Each number is 128 + 24 x the weight over the matrix's rms, rounded and kept within 0 to 255. Layers, rows and columns count from 0. Numbers have three digits each.

# v: layer 5 attention value, 320x320, rms 0.27, rows 172-255, columns 120-159
# o: layer 5 attention output (transposed), 320x320, rms 0.331, rows 172-255, columns 120-159
# q: layer 5 attention query, 320x320, rms 0.194, rows 192-257, columns 120-159
# k: layer 5 attention key, 320x320, rms 0.197, rows 192-257, columns 120-159
v172:102101063125135108153174068076170128097113147126127130168101188148121163137144140195086153136146150143079148112108103090
o172:183136183186101149116115107132146165103100118108128149105133067069129090123122160157112132139178100135137148121141132173
v173:077091174125083131119146143162175165131189122111099120115174072145144133158103121126106102156105156146089105099124119136
o173:150134121149131141144121064143107123146125091132135140149088116097133149087090142136141103108136141148148092159102089181
v174:152153114097153119133181134101151213148089125113113120100096116112136191097151062101141108136160126107123074098045101120
o174:116122110171094112133143126094137101104155089084182150169122135174087123135142149122104156106159137108155198141123129161
v175:135103132088162110138137144137105095112081132139176124131093127168102144190182170062112139133129121139150113119126105139
o175:115162139145065078156112124131162167135085137151127091151125175122109156125132130172133138158112153134092151108122106146
v176:086137143133107126143108104133103170106140147144159131091134131168128175072110173167115084106087154129099136148138146128
o176:105121071127166153116136128141141141128082168146134116142068114155126087145092128123121115157113149146158119114176123118
v177:133238145131144117135104127161164187113126148093187090168152117143093116190221095132163151100138115151119110144163124095
o177:082083119160113105130184158109142101133152118169116187176113080106136138142152152079129116098107188079143167177155132131
v178:116159177116133162122085167183142124132109100063175147100104169167108127122070117142106104121150065170107177133094109126
o178:125123082159130082156127111103158120146117107144105186139132107177134171119168086118180119137076122096123095089167135095
v179:080098159137146122159114161067155098116136119074117098150138171140120137104062098110125161131135115087167100139101127131
o179:166104129160127165115066066105086142083121158121109180108137112071095081120155111146118134148047115139075160105102113146
v180:117120138087155076179093076155170113094092155109184144132118127156122134103174110165108115087158124057119099093132132136
o180:122148125143169163102169209114128138125112125119084097120144109141138190090138155157149124109107149144144100183172143098
v181:156152114080138123110132177090153132120103160108158104130127123146125155078121081149110180123153122054146122110163121127
o181:177115169070177137140105109124104123117108130111143156148067131134116110129130114093090118140132125158149115111094188115
v182:120088109168141123091134119119123130114095084113113114146152089208135116120119074120198120116156145124090166102063102136
o182:109088146157107142164137128137153106126111111095129114178160108064151167144144109098099116159085138119142108191158141137
v183:126146119111149092145124122120177192121182164133149168141100118129091133129110110087157133114145078165096110166165140170
o183:188178118046121131157130124104091108171111110096117122147204114197111151159151145145147105095084170141151145137113096145
v184:108080127161121064055110137146153123091135145130113146176122154140100083101146132140072161117156140152152139145114175120
o184:146112156124102173150160096155121174156102147121110111115130136147091128109119124140168174131146095078090139148123123122
v185:196117127148163110208122167152062165107119100093155101147086127163149110128150130144073071133152090122165130150099110038
o185:115116105093131171088167147134143158113123107136147116095124102103091115157118140128122151111142118148135079126136132158
v186:129124099147079150106140117107046082137038074130209187074104153155096183142146101116103102108115129140144113078098111150
o186:142150163118124138146125145128154161078158131126165121113112130115119095131135113205137103119086143109148110165134091120
v187:157153077147095128113110107101131090127112066158147148151164171108132139129150121120126138128136122110100124109105100061
o187:111161118127132171095110139122084156103131179107099126121119200093157151111123137147118160182166162177145103150165136124
v188:127115074131145187155164109126129143135114120132113095100185114149121129111151093153173137130141170110134138129150086118
o188:164081144148129141113075136160148181175148142078122213112094102105099095134104110155104081132089136151151109134116102066
v189:174111167139107185107154118121084175107125153126094107121078150097155066160149117136146093142138152153071168102118163137
o189:149088072108107064117098131115166100154060169140134149154162126134134163122145144104093106113163112117109107124128082132
v190:140178106109116138132169114158124101165139160183097136144145138132102117145129159153154162110119103098116154167163182098
o190:101098134110128131095162122161131168139136096124145099105110114092176128137096128140094127100094131117176112140122105097
v191:160148149125157154146122129112150117184094111157082130114145155093064197098152097139148087131136090146134109132173087147
o191:146128079137111063113126094116209172119141113089181120122149148158138117129117183138124123124088102110159144174144121210
q192:158138162130101074127121094158129062144139117148155116169140184167126103132131106137134120127109162166092117135187108091
k192:151125091125142119138126118137168122161118141124095127164130114129087124130116131131086133110135170137099091132132119108
q193:098149087161141173102117127091138138113097110092097124103140053108141151134120114160146137157123123083156145103050142172
k193:128138180132122115087140158098123109113173149146136124092116161142127137115141139111150119139136081107145110148114158127
q194:139147160090103069114134067108176108116161122122120122185123154145116060148120126152124130127133140140109113130129136126
k194:143138120121117149120127113133115111133105121132117129145135141144111116153115132141134124097111122121141074120124133126
q195:121170139093161189118122116156159123136187121102114096135124108109164116092136138110125148144105148112157140114089155124
k195:090123154150132096073109126075133112155173141119123165109088124135131104123114118119149140166149110130151113110099150135
q196:113126107120101097092115113139159140104162082160108126135120118105129080137168140150144128132152136116108147083104122111
k196:136142128163097118155087155071123125119122127136133113139159119153172124146161134132181147133130165148165140119095159152
q197:142106085162155146123130095141164119124168180134110141097127093151141158146144090142132147141131131129185101120142106157
k197:174164141135083145108146104144131129164131157144102160133137094159097148089163137149140118118148133125127156140134104108
q198:130146109092134162097124153116099171118139064135108101119122114099181071140085135121160150122115105135104127111098117103
k198:089131117131132111164085140073104128177158098128152127101135156142150096151145136091151165155130181138186151110124154147
q199:124108112134113157136161098157121078131151145104163156125129098145128172124107102163160090139068109163094120145156132126
k199:127130098111135124124139081109160112117135173134152125121165124107089173125135154150116088137096125145112108139177118152
q200:162087133091090102086164068151131090099125121114137140142098082112117156121150118142141125097112119111146137155144115131
k200:171146122113130125105144074137126162093121127156121117148146103100137136128147140132140107101109127103093142150133094083
q201:162190162174135136121120079110111097107098085142111126170128162136140132152099088119109132133148106125158155160122112150
k201:082094158147107186132124190077082102118118100063141139114139144133142158137101092102127136120130165078143124110087185155
q202:132176166168108102131134140117097114081090134160122174120126130175157167110109185118142103140126108153098163101175160117
k202:145182117179141123086111149117133147168150092127100132131134140110158132108086163118124127141142095131152157132129161095
q203:127161132170104136113088123117128093082147129128126131148145112125110125084150099163130090163152161119148114126180142174
k203:122146127124161076115144144118141120128130182113135107109128151090121134111152129131131142158140176180119145131129153079
q204:138144178087179140125124086060103189122108100157109114119089161130110070165136082099113135105163165142108156144119150143
k204:109143126124135143145130088149111123109095131163140123175092094148095100146125127167113115095157126069125101187149106129
q205:145124131137145062167092131112091114143135145106127142125151119146114125106131103131110092176088132114152157105125103174
k205:099129073120089170125122139142103112155144170107103151117120124146150139096120132147144141080117126067141088121094169114
q206:155088149095165149114121103054180146140122137107121125092110109133122115132144138182105146112197137138176112130091150116
k206:091110142126151136128130142095115107113065146167148141181103086150094149141107085131120141118136166107105112142146084144
q207:128104113122138150140111166113138130133151137102075149145125122114129108128132081156130099106112098142110138103139123112
k207:110136096119142129163069103173138167107166154123098150096109136117109114125136143133119111114107127137079110088154106151
q208:145122180141167121157125098155150108142116133129141120091150124107142120130179137155160160117140135152130138139090159095
k208:193151096122174137143172099114107141100107122127075110135144090130170099119167148170159088102135167092101141100138101143
q209:109139148095097192114135120098132118132126140139141117145102128101131121134119112133098169136151114135122168191091126157
k209:102097136126095142164129068124145117099110119148143176113111146198123110148146135138157143135133119141114134137145148180
q210:163202094151089056194144110143109136151102146147125165137137084150131082145110115111091136157120158147131104119121109132
k210:138139113123162113125135069147103150112114128158160108168133122110161122172095155095095123137093131099116135164178095137
q211:173153111166171094133111110074169113136143120139107080111133171138048103141105127161127107111160103140147120125120142141
k211:138113120132142125108108132121170129163143112088116089118115202120105134139112113128104041095174080131111146126165147103
q212:133191174117107136110081100204126102125145184104120140175125174144146163125060120121103094102111114127208165083109148064
k212:157134181132108108126090120151133131163127131085107112188155143129136131136146154161112138135118158113165109154106157137
q213:102101074121124148206143113113114130154142116118137156157093111149134167129159095082112142140124120127162147135131112144
k213:134107124118153129157080115112164110096150104143148142117164063098105119135137151171126088074132135150138164142129082116
q214:097132115121170170110098161154161088075106100153078128165154134100146164159162144148168132116157110162150170152124103162
k214:107156174159184143115116132162156137099142141136131116133116144119139137137124166091139123120139088110119159109089108121
q215:121146077136120098165121179143152114146170172137133103057125133139161142120128124107122075142113131141087140110158127123
k215:093111076132113098157140179088174177202160137141132141122120126116136126056107134079117114153106132154053116088138173080
q216:180173167112130169110102113148139094168135108143179132149112140130156092136149071192107122126139151144158090066144131140
k216:123095136152138110131074082100088108154158163074163084083115155178170089116163150147099171148150152159130110058114097154
q217:074082084127124100109131076104117121096108112106156097112167135096128137111127165106121086116106122132086139160142104103
k217:046067124138131142165093109154146145141123098063138073115131149123134168115110120106135114113113129091080085141145146109
q218:106098095124116138172089126119079153071083120141135147084093134131084146162159118085140148121139143090100118130134130128
k218:156097093171115140125085139094111160133124103140119107117072073108133134117112144064106148157138125110117125148124155141
q219:117075108150142100130087184123142185129173154136121100086098145116060115160130106173128110132159111108100158146111098124
k219:114133110098128143150135169090153126176087155151124149152137118152090155145165133111168125156173158139147140117094146136
q220:130146149119116120177147110134125071131081105136116117152117118160183123102098122121112112134064127109129121057152110172
k220:148129114104094145115059138175106090161131134104112156139114141197169112159107118163085113083096170127157134065135171171
q221:144133152158177150143170117151144121150118133135149153154120138134095103127117116178130165112133105105162133142122131126
k221:107129155139123092126161081144137128106150161188150122155093116137099130133122125102145128150131126094081119161120094117
q222:134114115104146118157160138158135102130192120128091133123135118121120132152160081098137106125100143143079103129159134133
k222:163150132149158177175101152169075124131150167141110110093105147170104179160128081163147120111130136159132114075135109126
q223:180121144119150119179134145138055134103103133146108134126105133131111189144146128061136129130170122084071109168098130154
k223:131134134098208120161131120160120150147144136159102120121120108122114144113169143118139152146150094137093133139177114110
q224:074131138142146117149145090145121127109114141141125135129136095134106110148187137156127127158111120133134129126121109172
k224:153158138139122105139118137127111128130098133111135141141120116117162131132129117130149152115128143131137144118116151156
q225:140134117173125141146124138107095133122124134139137157146136130142118158129099098144164140114160120108132103137097129141
k225:131145119123102134123107134139128127130129122137123159107102110111086124139111132194144128136128112155159104108126138156
q226:098142115140093136123124089148115137106153121157107154131104086126118134147144153153131157137120126115175149121106125147
k226:132131126126140113153096149106100110110134146109119133135131140121176109136142141111136130118159151098125159132103148167
q227:123137133195136137145158095107129091108156162129108155131114109140097161140163109163152126126149144125147127152096112169
k227:150150130103127111144112125178158120127150120149113145120095145160089137132130130156144117155128072131126101129137140136
q228:064113135132161099155147132119113151096136129142118123120125139130082149110158125135082126119136140114181128102130136131
k228:118155148133123134115111113189141115120195148141094113124115143150157101122153146122110137119157120107117160116118088138
q229:154085137169135109103162137113104119142040116135150144127134130131131155123100106148125062100149129146081113148180148171
k229:145124079117134129132142103131133103096063141184126131165117119131111165153125140149144138086114146130103107163151111121
q230:126139116111138131094165103126152127088158147125115079182165158102181087141137127192131153102106124132156116128084123102
k230:097142145109121124113105125141127148114181106111080135123104153143168094082158135137152162113152153139121117105100162144
q231:105110123141089105082109146104114121118084099114138162089115104103136098136111132099179120135116151114114150120111136143
k231:102113150143117123133074144098117111137143111117132105142159136144167132182104117113137116161128135122143135101111138140
q232:143106094150104071112124133195152102131119184081146115118123080109090109118136140119077082173087139154134173140187100127
k232:133122161136136122125151115090084091069081118136170166176135091123074154147132088129107085135099124138120149139162104156
q233:093130114111138171065112145118138227151148091147114111135112131099143127173120160121143154124125148140149130149074155138
k233:138118139106143128135123170128108184142182120096102145122102128133172095105141126105155185132148134119138109077107112144
q234:116160160133120157119136159136098214106154102169129133137139122115160122155147116100190147126067103148054126089081110108
k234:132149130171114137135145150118120185143151113099091111170140151125174132108102137132151127113133139118118144105113128112
q235:122108099096160118075110177135088136124109069113123122089128137140126150181104107129102121120102097102136124133123116144
k235:089124126114133139110098176116126096127191096125126089112106121149099102100119115073124176146148152138130091121096149134
q236:152099111123137083108132136144101149135167157150147152156109090111123131120109092135121122148115129115116137086149103119
k236:132116135136135116120152118154118135112108101133179138157100146121125119134099122102153169153106101137132144096137126143
q237:108074072103135121132151128163139166111136078125105112135087135110107105147150155093113114088086107168083130132115128130
k237:141096140104126145098138154170130142123140150102146111088166158120152123167128128096121139148085121176117122126115117142
q238:209083150115142144112123117091149091127110097121108067097158110130139122159104140151121124110146101107130141088113121148
k238:154109148143122120132113165053072115089128149139134150086134150088109130119128123123119085123131113097104133113141109119
q239:163114132123111161134180135118103106130139114138128131136145086144149121136135128156126117144120140167135123181085111132
k239:175126105116146125145181092119138141164127153172131139181150111124125126118131144150137088132096109109140142132176097116
q240:140149108112124130148119109115153155184127109160176104116088100116195117143122108105125086133152112150125149137107106159
k240:161086136102115092117177084125146120110129157140163175136078092132074158135172116189125159097126117121126160133103090144
q241:165153101086117083151127102121075106108154131127123149125146144130086134121140131127103152133131140103109124140106114085
k241:169097109075156121124175123101087110151145163087130116122102134143119102111129144193123089172139106107092088124123156108
q242:121147133151144085153117136113130104155113113095115092130164104158169135124155133092119131100106131137139147110157149118
k242:122147121139162088108119156150110141161148101135123124118133105117126142151125158109116187125155109083163133117158128161
q243:143151144108120126124156126092140148139111106120124133101121107135145134132146135117124199109136127152143081116111137118
k243:116152084145089097132158108114168119161106098123118132127126097162114116128107079178124159156108095157140088141123188132
q244:098117131145150083153150136125092140169127089177124122079108109092131057124134160137127103114094143140103161134149088152
k244:129121103170143197137142179173110118102100123149142107100141135150112131127136132121137144084136102126138142091140125182
q245:107096140090123068096122150094100149171163159126135148099103156121084165129103112154134089138132118158127119128129132092
k245:142109141119206116080142164155101138144132183129168127108142116119170158157099136084194132165129084151109159185131163120
q246:092153103113125062100168141149083056130136140103116144125157141120143157127134128141132109143078131141104113146123171103
k246:146176064155102126119127139182134118135136117145135135147111148141176142133137156159171126138063120144144159055116148140
q247:108093159120083069178090119137161101114117167128093136133105122102129146176142108105082128167146133114119171148119139113
k247:135159109107073173178096098133111113174141158110114198117125199077217146143142068145126132205094175111118177092079146158
q248:118138095111112139114100138100145188139116112114102139082133145113077135143065130138103116163137142135174131176094167129
k248:089152129115141114125130129130109141140117150149143125138110134161120132086087115105093175142136175141135077157138166155
q249:103132102169108094176101117124125149126110134137122122098129079132208117134134100075127188113110137141118160144124117173
k249:106094108136143132122153130135101100159103124135132109094138068129118141122115085114126167127083157111127174101115145162
q250:069100135130132123144132122136109102157101155145131103111162129116092109137140155101120087107106133151099093172143118166
k250:167150125107133116101127146201066137145094109129092109116118157145139112118104127118125139074134130120138148136119110198
q251:101191191161133180139102092152171131147117137157119134142119112156099186118137085161132172128099149103137160112121182124
k251:109128127136093141128114104185184138150145138100075145109156106133119143146138105104121196123115142073206169089089140136
q252:136153152162116092120087149141150086118119097123105122121197150157154124118105135092102157154117114126155141096186109113
k252:159163126140118182126089140108193103149145126139087068082165214133179107073153142188125141140117118139170170112134168180
q253:094104158120113168144176145101131131118132089141172091139121105163148063143142093143140180077161114177111074125093132146
k253:124134158132149142130070117107133159107142146150157139123130103175165124152109101087130145146106107087135141147117177170
q254:098081137161148124178127164152140083140121160118101163091126111148089178137136142125147100129151134131138157099105104086
k254:113052098146138113153112068137136127128156130130164086108126144161113110128142120139091134138141102054119174159089119097
q255:148121094114090116121156156164138169099128114134139135074137105127073108130111133176149124120089115159149109134110165105
k255:138125121139104075122142135151104128146093140137137135111114101082147143123141130126126116137129117135102150127131144106
v192:091155136116130098145158113164140127167135153125119136140134146134138104129119115099157115077081130148147134151149122141
o192:119099113154197108105141142106096136112137105130144120161089096116122127130137100108155138125143124131118119150130081131
v193:110120150089132134106167152171192133134135107089126141132132126127109171155111095113101097121176134119124109075129086122
o193:123086113079101163125146164147169092114113130120126088130110123121180115135143159104120114102139097139103122134119104095
v194:146145097092096148128111153137150159124144125118110127111107145109161145152140115113136098149113168078105139112150140132
o194:128134130146106158129110083129143122164166131154120107121132165135111118103163109130100154126147112130131154130106103130
v195:138138124101100125120122101156095096111127128156120110123110170146132083146111140119130113134128121154154136140172125131
o195:135153104151100107133125131121137092128080127121131136153102166168167152120091105161093113124139118156131145099138092105
v196:139141133079117133132099139143122118120133163122121134126114164097083118149132102117096120111127139174129142137119129134
o196:142129148130160140125151122148118133109113113155156128146129102166166131122086083104148138109147087118144157168156141179
v197:078124152107127111142130146122098129105122124117132106164126118143111145090154088151132123141133124126128123133132141108
o197:106128117140109136137146141128176140140094079170113141145119103157140106129100117142127127129110115107141119109110121108
v198:152155130062131142158130153119100126148110091116138129139135127140154129157133154161070105126101093131137142145133151099
o198:109119156085122123112117125148132113117142115125140118122144137125079112131149093138100139109115149148110140110159122129
v199:187116155129138091095117126114100130130129122144129121156098117166143125131175158129114099148147119122146136145120134112
o199:127098097134086163134143155175145179153146167109123135123118119149123132120129114137132135090141121146133152117142169115
v200:107115104109131088141135123120109097106106120148143145114130131124134115118157154084133144130158160121144113134171132097
o200:114105101147122098165172112135131131194150148126129151112141145097116121149131108118146097139133132131113171089131112120
v201:132123136104148164113150075150130151149120163114093158118119094137100098099100134126112136108090150093136145094111109117
o201:131154178091151134138105096156146144167113098131139115171154153133186132144164133165152147145138133117126137154144117107
v202:141133144155126144113146105140116146134098063093136101126145086146151147118110124098106098134139167130144140143138139141
o202:120084111121109129172121130146170128160108142146120120133145140109108107160122136116139130163146170164136145104087100133
v203:148140132133115145112130111084149117112131123113128147138136077131111107146110090120154108144133132105137154112081176126
o203:087101161104138156164105116122129153161121143108120134099123109142133085116136139112131114120146125146157112119086119173
v204:134127097140111128111139129133159118134138101103153141118093152151143142099118135122108171109134114109118112112119125123
o204:096157133110118148145101160145117122153150140174078127155120114106140107118123147119102094131173100105154134128147127130
v205:124103121158127097156116164144132125138135135103157126158156109174149103146131103095150129140105116133170118109140140144
o205:103144138067121086113146095120110121130133070135136126125134116081132128162146134124136120119100104133103109117123132145
v206:103151152106154115112127131090154132122101150145143094140162145115112183146134117178112139137111178145185139126098132136
o206:135085108137152124137146112144116117157134158117131158128143129113115170119130143128126103121123135131110147169147129109
v207:107129156145132116146149132153168090088129111108123118093170111139135139133135159146148135158135147149135147104112131153
o207:171124122095119137147110141124133106147109101144160163101093141131130133093135117115123135134116169114102146118119112151
v208:126086080147130155124092133158137100133139146076135088112109171140150110114103108167118157143135114138144120170124119128
o208:141152143078133135065151140110115120154117170141112080122146134127135116129119142183145129152158138086130108124120134142
v209:117120107125128149120150119133163165097131125123108119126120082140103121154131157101116158128172119130112180135130144127
o209:153122070105147177094138153104126036108106129117099116136121068114126120137122109125115122139118164141159083133158147115
v210:127146151194132075098135137136165140107090127096139123133137108139090129107131136110116165140094139093136125111143162083
o210:110146106156071073135095114120156110152073128155145134147179089117157149112108102135130157124140104146155112112115145095
v211:163106137089108153151153153078117133120095106131176117130090098104093144134074139085125142136124135087121113157117163137
o211:110125145125146121151108099165101145137157123080113163123126184107170111158167131140141134101152143136086080101119137145
v212:162143146104147081111155150140144136111118103135128118111127142134153144111138099113072112099110091170165146164065151147
o212:109109131127115077169161142136116094101116090110153120125110136106146131115101129093094132138111143083127150144146103103
v213:097108127133124102140135115119144127130130144149165138114141127143141105191144142084119114145151133133152198112157156131
o213:137136116141132135119141098146162090101147085141157145116133121130102071121117142124102159152130150121156138126158153129
v214:120185184128138140117142112119100165137104096105130125161150129151155184109112122149117094098137129176132131123134125117
o214:114105107127094126165104141121146182146101140165097168089141163144135143097145128143121132156101143089131129142126136123
v215:106106124103088120117128128136131134125121137129143120095110132125117096115160147156159174127162099146157114075119136136
o215:117087148128140187120124144114110132094139133148130126133095105118127149102112097116129111144142112108144098135087125167
v216:134103100115141139081124151174114161136168133122154143153122120123168120101118156131102133158131120128138119153130087120
o216:096156158120180107131146146112129133160140116144123127122128115124149089115115106131130127136137143150145126110113105094
v217:117147153100113125145134120160107110132119134166128132131142176143096114114150152136149146154086158112109150148138111096
o217:123117095131127113162164136139095129103157136139140138165111148107145079135120115156114140098127138115142127125079107130
v218:143139174134149113134136154132157151132138173166123121106124203126142118119169127126128124132149129127149114124166094119
o218:138149122113154162108139124171117164161119122105123120160137143110084143128099131175125130128107128136167122129134103114
v219:123096189106139117108130165138150124111101143165129134122112125152104095105113148180144102148135140139126119100108133106
o219:108129105131136132111129147153100133137121125126121135162131126098172140184138120091146174102092131119121122124101136129
v220:140131075104083126157132105140102121143156160133108101126099102121108134122096130114144129129129118104120148142156155111
o220:135114120113121114121099126098102105090143103131144140149114128122130118127113116100165135136121131121099092105152153145
v221:134130115125125081133129121108148125155145122143167133099141161091101123143159098147133162144142126159116149111100103100
o221:144117131115168142130092089159135141174123119163135140116116134103135190134119127182152129133161110105133081113114128149
v222:105115128137148148139091107125138129112102124119125116118108124117110183147165129083095147103149084144091163172102135123
o222:157106162122119127083084147166132131128113145143107123154124186098120136103121080110121058098112131121104133132153122153
v223:153133112140136163101080138176121130131150162165111160139144151135067157128079134134137177127146160117129093123104087113
o223:119115160105164146122142134136133116107153126132160126120156080137155143107119114154139120117077111139094082155092137127
v224:154152114147098111123111106109154119083129092083137119123113131179138129136159096134114132118156145114108079146124145110
o224:143142146102173073145139102155120164100143147156169129163132121122150126118102130113131103117116113143146115147142120104
v225:110142143139154146113085143113102103134129117157152119155130128099164131137104128126157134116130122122143137099157149124
o225:111140105133129123113120117136116105144087137093160128199155165136119103131108094122104105117090097121118125115180156180
v226:115136124079106100119150112103112117153125159183129130137120143148141084134165135108139113115102113094149130128107136136
o226:153125142123166124122142085114086129140145125094120122142158104067122111118127115135137190098138147139116102128095110110
v227:138124148178092119130122132134090111104143141101106119146102105143137142144133093062142133114120136119170127132087070127
o227:096175124139163161119103133159113163155162157141152102108093113146111119108143088114142125177106125113152125132139119106
v228:119142134065109118125113110135118168139119144138120146095147125125127126152142122146181114125132115102118125157119132107
o228:142091143142166117142133132155150130046106148141131132126132116089160116119128143124136151163152146118121131124142121103
v229:145110126126112097105120120111148143102122172116105134131144124131153135120112159138138149118126171141119182122128106139
o229:164081165149119109124135155136121135126152129126147156124177125110121116148166174072129120117097122142151125147128136114
v230:086164149111111106144122101106136118124135101117150118136113122124107187120115136074155140122115074159126097133135129117
o230:142122127152149080125137129147160152157148112119086111124100100116080146117081150122144125122111100144128106100123110115
v231:153118108148087129131134133160129114127148078114111107150127119125156144137119179123122149117065129103142130131127126119
o231:118146113161110143141135136110138120147136146140143112157127108119093105135133120153131160102091132127137119073182092103
v232:096106080130116124112150144089115129138173146142099119133124107142115136114090141121142140138154139121135106117134141158
o232:137162125136156105154171112139126085131156121118105131092140155111073130125115122142151082153138100130130118134106128135
v233:141153110128152151153115130126111155111173135149111116086098131096145130116110156118116141126135112116130152136105107138
o233:155146166126133175134144164112141134106097131125123123102143141125142102124158085099156121101161112119126118157119140123
v234:126136153146174159067118138123135122131125109105163173136135155132132105142111131104146107138162154124135135110127141099
o234:102104121151134143121161131136147163133136167118143104126162109139124136131116108152124118132152136103116115131141129094
v235:137128080153138143108110136160159169089143120105114123131116153120111160091157127114136170156094117124172127134126121137
o235:147154069120137143171168134128105125141101177113076148132145112125099141141114166092117147126121131131107118128146111146
v236:162131095151082126174112160118167153122127149086120111112106146112147120157126133151144068141143138119129123158121141159
o236:119097140112083142096135130097125128138129116134114129133069132122138139087144103148103114121166103130140078064128178150
v237:129130064119101144063139138097126118149110188086173129124138158109146137095168124145109132114145107139111125111149169130
o237:119138121114150147088114137110094086088098108158112115139134092130148147133139132123126129103126146103131120155135134094
v238:172137160125110160143122135154118116104135119131118127114139097088170101111147146148093141148121130108168117125134163107
o238:156128142183137144141087105081095104142103120104109127135131124120129114143126153133090148141110094125124130112116161136
v239:119142129171127171141119112154087132117149097126142109153083166153109145119140110138151146101165186118102124132157107131
o239:129117123174157117121129145186092158144116116108148129099158134114134163103141158139144125135180141115107131107152121174
v240:141124117142120119143125145170105096098110122139126102140146122126155104128102152125095129128131126139154117142118138105
o240:130130166124136090184125129132140112134140151134131116142119130184129137084119110121156158099108130129133129097162125166
v241:149136111146136119103115155115134149116137147158123130150097117175149145128129148165127107138124188123091158143150152138
o241:101074120117149158103065146121106124142158121096127115101148165122110121106156089070161098126140123149100106119143169078
v242:116128120172110111126126102162135118115147124121109127130142166140118139104103188091150128134140145127144093148176152138
o242:101142125114116115125148113135134105142117123142115107119107104140139095116109103160138117162072144136099114145117125106
v243:121111138125144111118121127182123125125145099117135122115111133166130107109120169121128147132135126140160131102104150096
o243:099106113164140121143139134092117141106162103118165120122121111125155093135115181125109117174159132128098168117154114157
v244:102154112120144119163129120129129137128094164111139137125120132096143141123137113072107135122157150130144129110138137111
o244:159132153132133100098132133164107122135125137112138113163127149120107107143104118160122153137082129100107151152125129121
v245:136113063102129146080098111151162078117087154160094131129114136154097108149172167070165133125134137144139137104135171133
o245:105122149101152141098109087139107123106135148108104140109178094115163140146108058145135153126127164125134141135105103164
v246:140150126085135143138146124109134165134130143101162127123137131127146142159112155118113126135102147104123116140177154084
o246:140145165124140169149106088132107125135133137135121111136123135136145127163153144147159120102130135133136144091121149115
v247:107118110181140153104111140136154103130132091167124105118128094110107127098127159123122112122076091148127128139144107125
o247:139218149160122124114142109119108095130082197122109139148150160141166130122091113121113129120116115171144139135144111122
v248:133136129097123135117103105126117175137098133102116172102105113163147108124144116110122117131122157149136125120146141157
o248:093093116130142101155137125126127181154099107125133094120146122084135110145153126146125127173121108134103100134115116094
v249:119091113134131080117133115138163126099101083132142097109121174148150136103081120107121131128119115132130104106132124128
o249:120163115147113138108094142135148123119133141136136108112148178138135109116116155167127089147134112112123153124143112137
v250:146127158147096151144136103127113155102143132085133135115123126133116129135147114121126124139100158168109113117123144136
o250:118107112127162085092116133110162166096111146127140131127115101117100111140131166127112134126154146138155112152125121088
v251:163119163118146115146127145130125100114117162131131154128105127142113123094102180098138154129135115149140113109144097144
o251:143109128126115115142124112128119132174142134134119151130085140131112109163134129107081115102168091133119101142146108119
v252:130101172124122108081128167105132076131133131181150114116118131127109125131148096083160142163143124118143160083122125132
o252:113121137123094153127094132116142131110154091148131154109138144149161146121107128129119105129166109132128122106127155183
v253:125141126153129122100142125094148124142124126175141103142121124127126139122099102132159164159118110117114133119086153107
o253:110108110140145128133122146130131136114174127135167126115122179168086106129171095087114132139123134094105110128132138174
v254:128122169107134081118150087117145122101152145144098153174123121073148141104137152139119119139125094116109127150135163117
o254:129146124115138132128119169141118160167159137149127133156117143145119145157117098123101114126094155157104123154098125115
v255:160158124158086084100111126128105146113129113141155113134140090137110122140079160129128143120086130114103108124138091113
o255:134143114158128126153135144106105160129130138127194113111091140132084131141104134091152136146139106153104115088118130122
q256:119136178143135100110137128155133097160112103094105107133095139152109140145177104168085124165127141144140148106089114204
k256:133114129155142111124124117105126135153121128117124134155124146143110154114099140112149124116115131101111110122106116145
q257:152100118127138130112119148088118132105143131149141110131134143139149107099120111090146109115141112127105124116157131107
k257:150122132125131138122140147134150116129113180145120147131113115122105132133130105103114125090150104132139107132157119115